config = dict(
    rope_theta=10000.0,
    optimizer='soap_variant',
    lr_head=0.00666,
    schedule='cos',
    batch_tokens=32768,
    dataset='wikipedia_en',
)
Each number is 128 + 24 x the weight over its row's rms, rounded and kept within 0 to 255. Layers, rows and columns count from 0. Numbers have three digits each. The size before them is the row's rms in percent of the matrix's.

# layer 7 attention value, 32x128, rms 0.149, rows 18-31, columns 0-63
106:061113151089142143123136095130094135128111156135131126146124084114130119136124120133112106103156136102183115140118138149154142117103163182143164148086132117097136143125127096123125119141112121
099:145119124117104132126097099134092141128137157112153111103144114103153162110087114128127122120111139113135134135104094136125119075106103174127111100116150106113109126127101122135125106215104165
110:069168104156122109134115109145121135123125141131126098120144156110135146098150134093175098080154152135157150130084123133105164125087151146138100134127140089144093133191141116147118151157122144
097:168109115126157125142161154137121127139130168111092140134128092129135112138136128065146160097111115070091131141109142145103126090142177175119155141176099159129059159089130108143090127143130140
095:110164116083138150130098142123162131106134094141117121127100138128153130130143169114150138115143117152125126111097139136153117112152088112074090092103131079173104130090169105146090107162137142
097:115128164137114119129114124150144131083142154108144140101123110113106153150191105066166113113110097080121133121139121126135132090183131107121109120108124134138126143130096092126150117093133135
103:106139124111127095120116102115130112122077165141176177144146117109169147125062146127129111116128124163121151134090151124149091154146119108163133163110143150121138152147134154082103128167130146
110:119105102092131109108119167127126132103143117082121157118136115130116114086119070145142097121145118083118098137053111137125124125129143141101173149139144127140119119130133134086114098126121094
099:139087102144159124129119138133102135129116146127147119112134127123112126130187140130135128135100122132138124097102113123082143143123094086134104101130116122129081116135061131095113112123169132
097:171131113125138146128190098147140136128114115133082120136108120089114116137124145089154124122108139136125141109078148131109159119170142116142163158128175126102100152130143158161105117147112162
096:093101141179125149146076124139144141099110144133190140157129108053139142118134185124117107101084140154115120165128138147127159136130160106168123124108157166134148101153074138102114119124097128
106:078144138093165107128126080115118143137170166116150167131121119090120100071103145126167121093179155112142103106164132113132139136131108134147111146133097109139121145116133139109123132140122103
100:100139099148120142135161139126104127134168125094159140120117139165121172117131165106138103128106133109150107119110125101109108167153135138108085121092119146155130107156124120106159121102088109
095:145135128119161122130125094149132156144150130144121133119135127159129094141122119164097142127126139127150127121172130052152137137139115107161125126136139108098092158054132138133108144127117153
# layer 7 attention output (transposed), 96x128, rms 0.164, rows 18-31,50-63,82-95, columns 0-63
085:120127163131152107126103110083111123143162107123168154126112123130134117159102141125109099119172161171088198110098147146148116160139146113163154113107134156117157117130089119106115099153116139
086:125093080094103133102099132101124110158122147120121168124168140098080127143122166114140171163094144120113114145124128121138107152127106149132148137125137124111182141093113158106148173097169159
092:193150142143137159134096149141077127141138168123126128137116166148140121123109138133107121131092123123125118149183152163171097130156109123117136123147095100136108118081138160105172159104125131
090:122146151120122199159171112123136133128113117135138114137105153125162116127130088123112087123136159164130124122113117099113143124147134096183098169154119135122096113140144087137127093134088085
105:139118151147137171141150108093071144141088130129176101104110163153140123139152118105145113112090112111111107146115147131131097132151116149152137119106135182152097153093133143134130125162086131
093:128137121131104136155138140145178145161159102129120110144103121126116139136106130190108128150142128149112068137137137092091158113140155101155117141114115166091142144140126130144110070114105080
087:134103080142133148140179131149135154122135140158118157187149125171167137138127184115139111110145103101188096105155153105146172119119093123122133154123109138124100094130122148124130087105147118
091:177130184116131172149174133104103102144137111131144098115119132104117122149140127103097146130092142136124165148154109121104091142142107127104138090122139135131117150100138134099155115125131135
079:150115067118132096162122111120146213072104140141124145138126130134115135135093133126151137145105106133117159123132153091148157175134147154150142149125158109145140145143139148096104163115140144
088:081141144119124172164107128143125090119107121149147105093115087151111120125122097180124166157128082159131157164195086107122094130120122146143116089141162105117130091133122123129113116145131157
067:136129146105131113083133128097144074124140118148096056088114140107152133103136122123130144146123104124102134097095116112105146172133103162099068087156131124126108131116170108131114130123148151
072:153114104160113140096147137108135134166170126126093107120096131169106140122088131156105144160104136134113127118126143098117091148091166133105113073118123155111135159128115149114097116129097121
084:133092109137159100135103130119162168154132107140130175125182127089149130155129154143126114161147152122116171112115141118111115161124103132097102129078142142108131099122105114114098073126124150
086:118138129139136114158141110163066125115137151115128104120122143136096130153087125119136127103110106157115152102127161148099119153114118131110117144139121111138124194171149134101157185140105121
102:128151129137108149119148097118135115130120134103138115165121146133146117132104068158161126153097113126110092137142119118103162096121139147119111155100125147086112115125100116156135163126091150
111:163161133093123088125072073135120124143126126095148116116127164098180141090113062112131133103164140104145141132125081153157138119137125131112114124140092132134162080112121124174115147100098129
134:093120104131119106133119126107108129149130123126147166114126126119130148089159080116135149142162157129117131123054106125094109114098143145162120129188150113148125143170168135129113142124093118
104:127083136101126172110114132116146130107142150121092144118133149113156125123116128133096153122134142094165127130139121110151141100113133123094108124147082171143109159156125099115150137116101157
089:122140126119132093136147157113128174137139116088133097117105175102137147155135135136098118142152089141136157124170103125106120159110098140135139076169124103151150104176145090177120122121122149
111:131134137095107121166061094140120124141088163092148159108115095119141115094120088109136152139117143157136146104108107135122131137111113137081132127102130099125141115084155128142124155138132176
096:128125136092124088152097108132110171134145119121167168127150184143129149093134116122124101132153112121138165160080156122124103121125128119131117126192134122144135131137136115130157150135121142
123:113101093105155099089154163180129149107131117135125105132146168127140105080156154146164077143118134108109099102128154116078176110133138119141147136125149098132131135123119123125161126160131143
106:136164143128095093151155118106122083131122103144123142135154115117121150196141112117157116139143104129144119122117095100128117077132135085101142090152114109125126131090105165114158127159109121
114:125109152119091135143136130111113120157103154122117120145145161129113093140137106093105164125135118130127110130082150129122176138128176131132153154184107118140157166151145121097111110132104099
114:058122139157146111138092104105130118100133135153139147126138141091115149134127105119118093138105146133109097139121099138127086136105148088138153156051159107181093106164154130093101134139133144
125:117141114144161145105110112139168166087145134136134105140128144110154107112140128153127136123128112138133183083172180123152119079166138152159119140178154083160170149094154112139122153125134116
114:126112120124108138162197150079121137123157141124064103138167148122108110101140116103078123155101126129112118092113144128134126151136133122109120152144157092112116159145162113115155139118118080
099:113137102100122120148158095182132124150134135189114094104112141144117114185113130127088167138145136113151153139138165132166129121101118127143139123103094193146123093132128129152135092167146119
116:159145110125106117113105140158172155075127105157099159136138117131110132149129151128098127123127128162130131157112153165102135125141117113100110127157126154156131130104119110128066105140136112
104:136086138102140180147104082128128147123107178144151141118140098117136140119109126150123104160089148149113134137146107130106141101097140129139158124148138131137133120144118107094111099163148146
074:116109112145155107143117166101165082143127125101129072129121159129115143120138140094135130116134136125124123175099092120118113143134123108106158137137150127114160143121120043156144148120138148
106:108105136126112123135159128168150096135096180127142087174100123144112130124148098116129176164117092106071136143130087166090154136130122159145124134095136134140137155112142101108156126158113126
104:111138141071091083134094112132145138108132092145104158099113115105124096106094113105133129107154154134094134126129125143107104114135132120129075121136119161118111113127160182089141129117169116
090:117098122131127138110126147091104169128163138126117128100109166129178131155165133095097114113144107158113143130146115140120103106142101130123124167100136122172101146113147178131111131125128147
115:138156076146139084137121152157139111113091115151137156148128085127121121139123165171106176160138115135128131107099158138123125195147142116112153114080101142131157140123104111099065098163168138
095:120095131127127101114080129118140113124114139121119149102119097091148148131118135137142129172129140130119133111103166101130137142144138140139131151081121111131093110149105143123177142121095102
101:124088187141134140162086163141114090159142129137140168129138154164136150109145133147154140168101153119102168143138106102114116131118099149089079133103152104126142066128134146149181120139099141
099:154100110140142131103142141145165169160144112107108156127138085163164201106136117154130144114146124117140133118153120126123179118111066117146121078089122131141107123129141156152099137144127154
098:122141120154129144091163126162133215121123156133117162180169102134114125113166113101152102143146120100122128124132107161104170122153130117131168158135109135100180162152113119108142117154159158
092:121142084111111112123135128145135134129125112145105151144152050112098102116126163129150137162135167122110133113122099169122190101150141138113140167151109115139181125129117178129091096132139142
098:137147114102096150126128078128121096087107149142146126123095151138124116118111146135139089121116128152135084105132135108158139132195177100151166180093109153103132107143097114092116171113137147
106:128127112152148128173147128109168182121094134143118142086120107159157114124130101136168111156093143096176083155088092087122172079138101146128138097161167088066133086082126111152132151145102156
# layer 7 MLP gate, 320x128, rms 0.162, rows 0-14, columns 0-63
095:105136110125108133131108105097079114109143082088107136128127123123093185142121146136122143123112157153137138150133152137102113109104133130144157158153133166111171065117130096140104123132091114
097:114155160086130112114150085129107143128124129110127164152152165135137105152100143102111153120128131153091093128124108138123109120124116139142132084127152119150096120118110106114137118126134125
096:146130139093137124112163109135172114137088118120109126072130151132167126126149088144140116107103150163126154112152165098137091177150123162117071108150158124124177108166140119121147116180149135
080:136160179126131154133112098164130153152119107120127105120109081092162158137123137136111137172096125127127157109164162172089131074101136146120103105136123105125086097160135119138156113134128131
099:129137136138121125119146147101095129105164106082094132119146141137102141146099147142059082149132119120139089101146104156134177165118127159116150145096121134155125111126148107086098090176137088
088:093158105101143159150115134123163130074152127113137136131133143087111141125122156103117106106133163131096113093123117105124155099153138160113157116130148153142132138094128163105144146141147175
098:152111124127156146108081118093138164150112086155114111111123193114105124124116126145153128138126141138126102167166116152139122123133120177120131113123143140119146131149110177169132103131098124
109:112130130127143140150114135116176126100123172138136106151109119100102153124134137123126124061087160146097121136153136118133139148097096128119165137102094148136136165201115131135157096095163153
115:071104161112134119095124119123144116120124151139105137126192114120122121106134172136117100112105143135167143146145101106135182149108144142116083088145116120098153160160081147141132095100144113
120:146154138129120154162146124134141103156103117127154101181149132152132069112094150149108070128111157143130138155115103136139152138134134148104137122111136174132119128117098120119093167156097152
105:141137101124109101141106157125148116168092134109136148151105103086119095143146142137201141130129128127160144113144088132137127083113130074098145102107106168114132113183118159110118119108147154
091:167125113157109141132190138127112113156162083091121114128146094149158127141102130142128142135143093139082128137144102098072156169130081134075118159097108128153138143097078129122153130174080114
099:077151101124119122123142130136146103151122124132177104113145144107127118143043149094097071139089136110092123051148138139145144121136104103125101156156141116118146095149113145128119175133104135
110:105129126134159109157081171080175066138105133135168134132134144125141122113088161095155129142105138146098189136130154138111100125108148058111105131123173157110125103145136117137120145131151097
116:125122121135136124108139133103132063132132127133176147138109141127133168099132132111121098118108117150135153138118120169106097133160117110119103124090139095139112130110127175119158117118135094
# layer 7 MLP up, 320x128, rms 0.164, rows 0-14, columns 0-63
093:138120104124148141125135102134132115130148153158134122145115114121112176123096110128137142123171123125150117093096134148155119124086088129141091133111072121177097154074165143121122171113109179
097:113120119156170131121093143128111128135151125184143169141169151127145091125117076143168172093067141152084082131117119130114122133105139132109112163156175115163119141104118144131135061078124143
093:143065144166114063129093137133141138137142097175147125126078113096104176153100130145089137136140126123125158134125084134129109146119158144129122081110138154093137107069127135130130099130095106
090:173125131136141098133113123173114132102112139144128128125112115103121092086095120100123158154143121126126121119082184116129147111123154116144116101133105140113164136147092158147145088136117100
097:161101176135123125124180117117095110151149148147097083131120122136108146162106131152152144117099091123090145148123128107129106106090136161162125138129150141094108166158123137103131102154120106
084:120100104147113152092156132160157150112129151061110164104115121075120109086098137130121129119156137121101165158121113087140105162153092128135093115150097149096122172108108121136120101137118142
097:115102105129137141109147132158092139118119144106118085159152143141146128142149100132133104083102106137146082148148114174120159145130137109135148132135104159161113118108118098125121151147102094
101:117146152140112165153111137125140120122099126086144107127159108136123145132079100148149140103117119123122130104153139137124149097096110163146098148075127140125098110079157108071129148125118137
110:127113096151110068128132112134149110190156120076109142138140172126102150104151167155091122126100092164122100123156151096145106181145167150132103115116113093113099146080127113133124116158148131
115:165167151106082092131170092114168146191167097156124125057158100113149152104172155123131151118124133135139151160130108158107156112122141113142106166129136096133154097175100112130139133141132128
098:130167118085143146163117136135149115135179135132140118115139105123119148136126117138129118085153117115109117130159204111127109135129110138131127126136113144087176152090123145145137137164136107
090:106109153100123130099147134110104162155116103141122129149152147127091162149074128139118110156175134112138129152141180102131106104133077140103118123136124127115114165112132109147158153155141117
103:145128147121081106173145097105137114120137143167102132193155132133117130082119125172102144115121122091134149131154143118122159115108154153137124109140138134133096129128077096152146123145105090
098:128151131111128138145116125127136138180127123107093089094108084078136067109145060101182093130174162149121140151154127141107174119121116163154096104115154157120144107145159106129115123109130116
104:091131096092107119129108118117123140113126133110115137137137121119083121145141092110098120137078106148169151144124140197122139127184077158117126161162127172146088133089174122087130133112126155
# layer 7 MLP down (transposed), 320x128, rms 0.152, rows 0-13, columns 0-63
095:124144155085125124149132089075154144141127109115106111145142115123101129143096118144143102133135148163181150109143105084141095139090163160158136114125110157157137116108181096134136150168123146
102:129110200143127119087115156122162154168159103117136159128181109136153155076130149133107099120152123091122131165139134110141147166113128129156120156120152119133108098160151153162105147114164113
093:118099144122163139147135135128088078110107111135126124146179121123143098124158083134138131134137122150110116095146132147127121166090090148146149117109133144111108078152195105142123146132100145
103:169122129108118107208155146159099152124112164123128134112127172163112099114108133133128145165144119126103129140133175128149097116148098108119114146088121132116157141147135139115149125096117123
098:133135126142138129034106145102119059143134128130127114046127114111139141127108116105131134112148104120110144156120114132142114113132159149155109152149129153137095120137121128136127108124146134
094:177093089123120173158122155125138168100110181163098127112134113117100081119114131097068156125155120127139121112091166109155084126100124124131112148097127118121125108104102078130103150112124119
101:130112137090129154122130170101128171129156110143124156113101125101100177167118135135128134126139136111122162112141077051117129078122164189104121126146151136101123120114150100169122161144120132
108:146127137123135103102081127159124106108134131119156137090163086082139134133123172118105116116109144160099133092098138123118122092122149157124125089119138143142109086092158143134108082153112123
111:107126061100070111138108099106096088155120130137101141155076113080133124096139146102179128093143128136161108150103098155133079148166102129114151137185134098155118123126118118164099124105129118
112:160166112116111123172138120117115139118154089101133112166148116117127131081130122134132143128180107174121131112159135131098137105132123137122090069161072110100121157167162165130123149110141166
104:083139135116118079107121126138113117153136121163135139149132081096108150128100136134169114120086136124133101108116089138094148131154106131150131110124131098111136188180136141138112113109154171
092:144159144153126150131076152114121132107168122147127098072141154143168128135144127106095105128117156106114179158118061123140166127127157129104111099107147129114097110110172119126106120115126146
108:079111154119091183143146138098148131139158099116133124127144126134099106100119136129186135143144153195117103144150131097151159135096166099114165139155105136140150155142125113130122090115201133
108:169148132137138130142125154144155174158166149128143117096121142086107135138107139108120080136158093085130124114159141121130131151125128106108136134106120120127126081140173145104166163154166119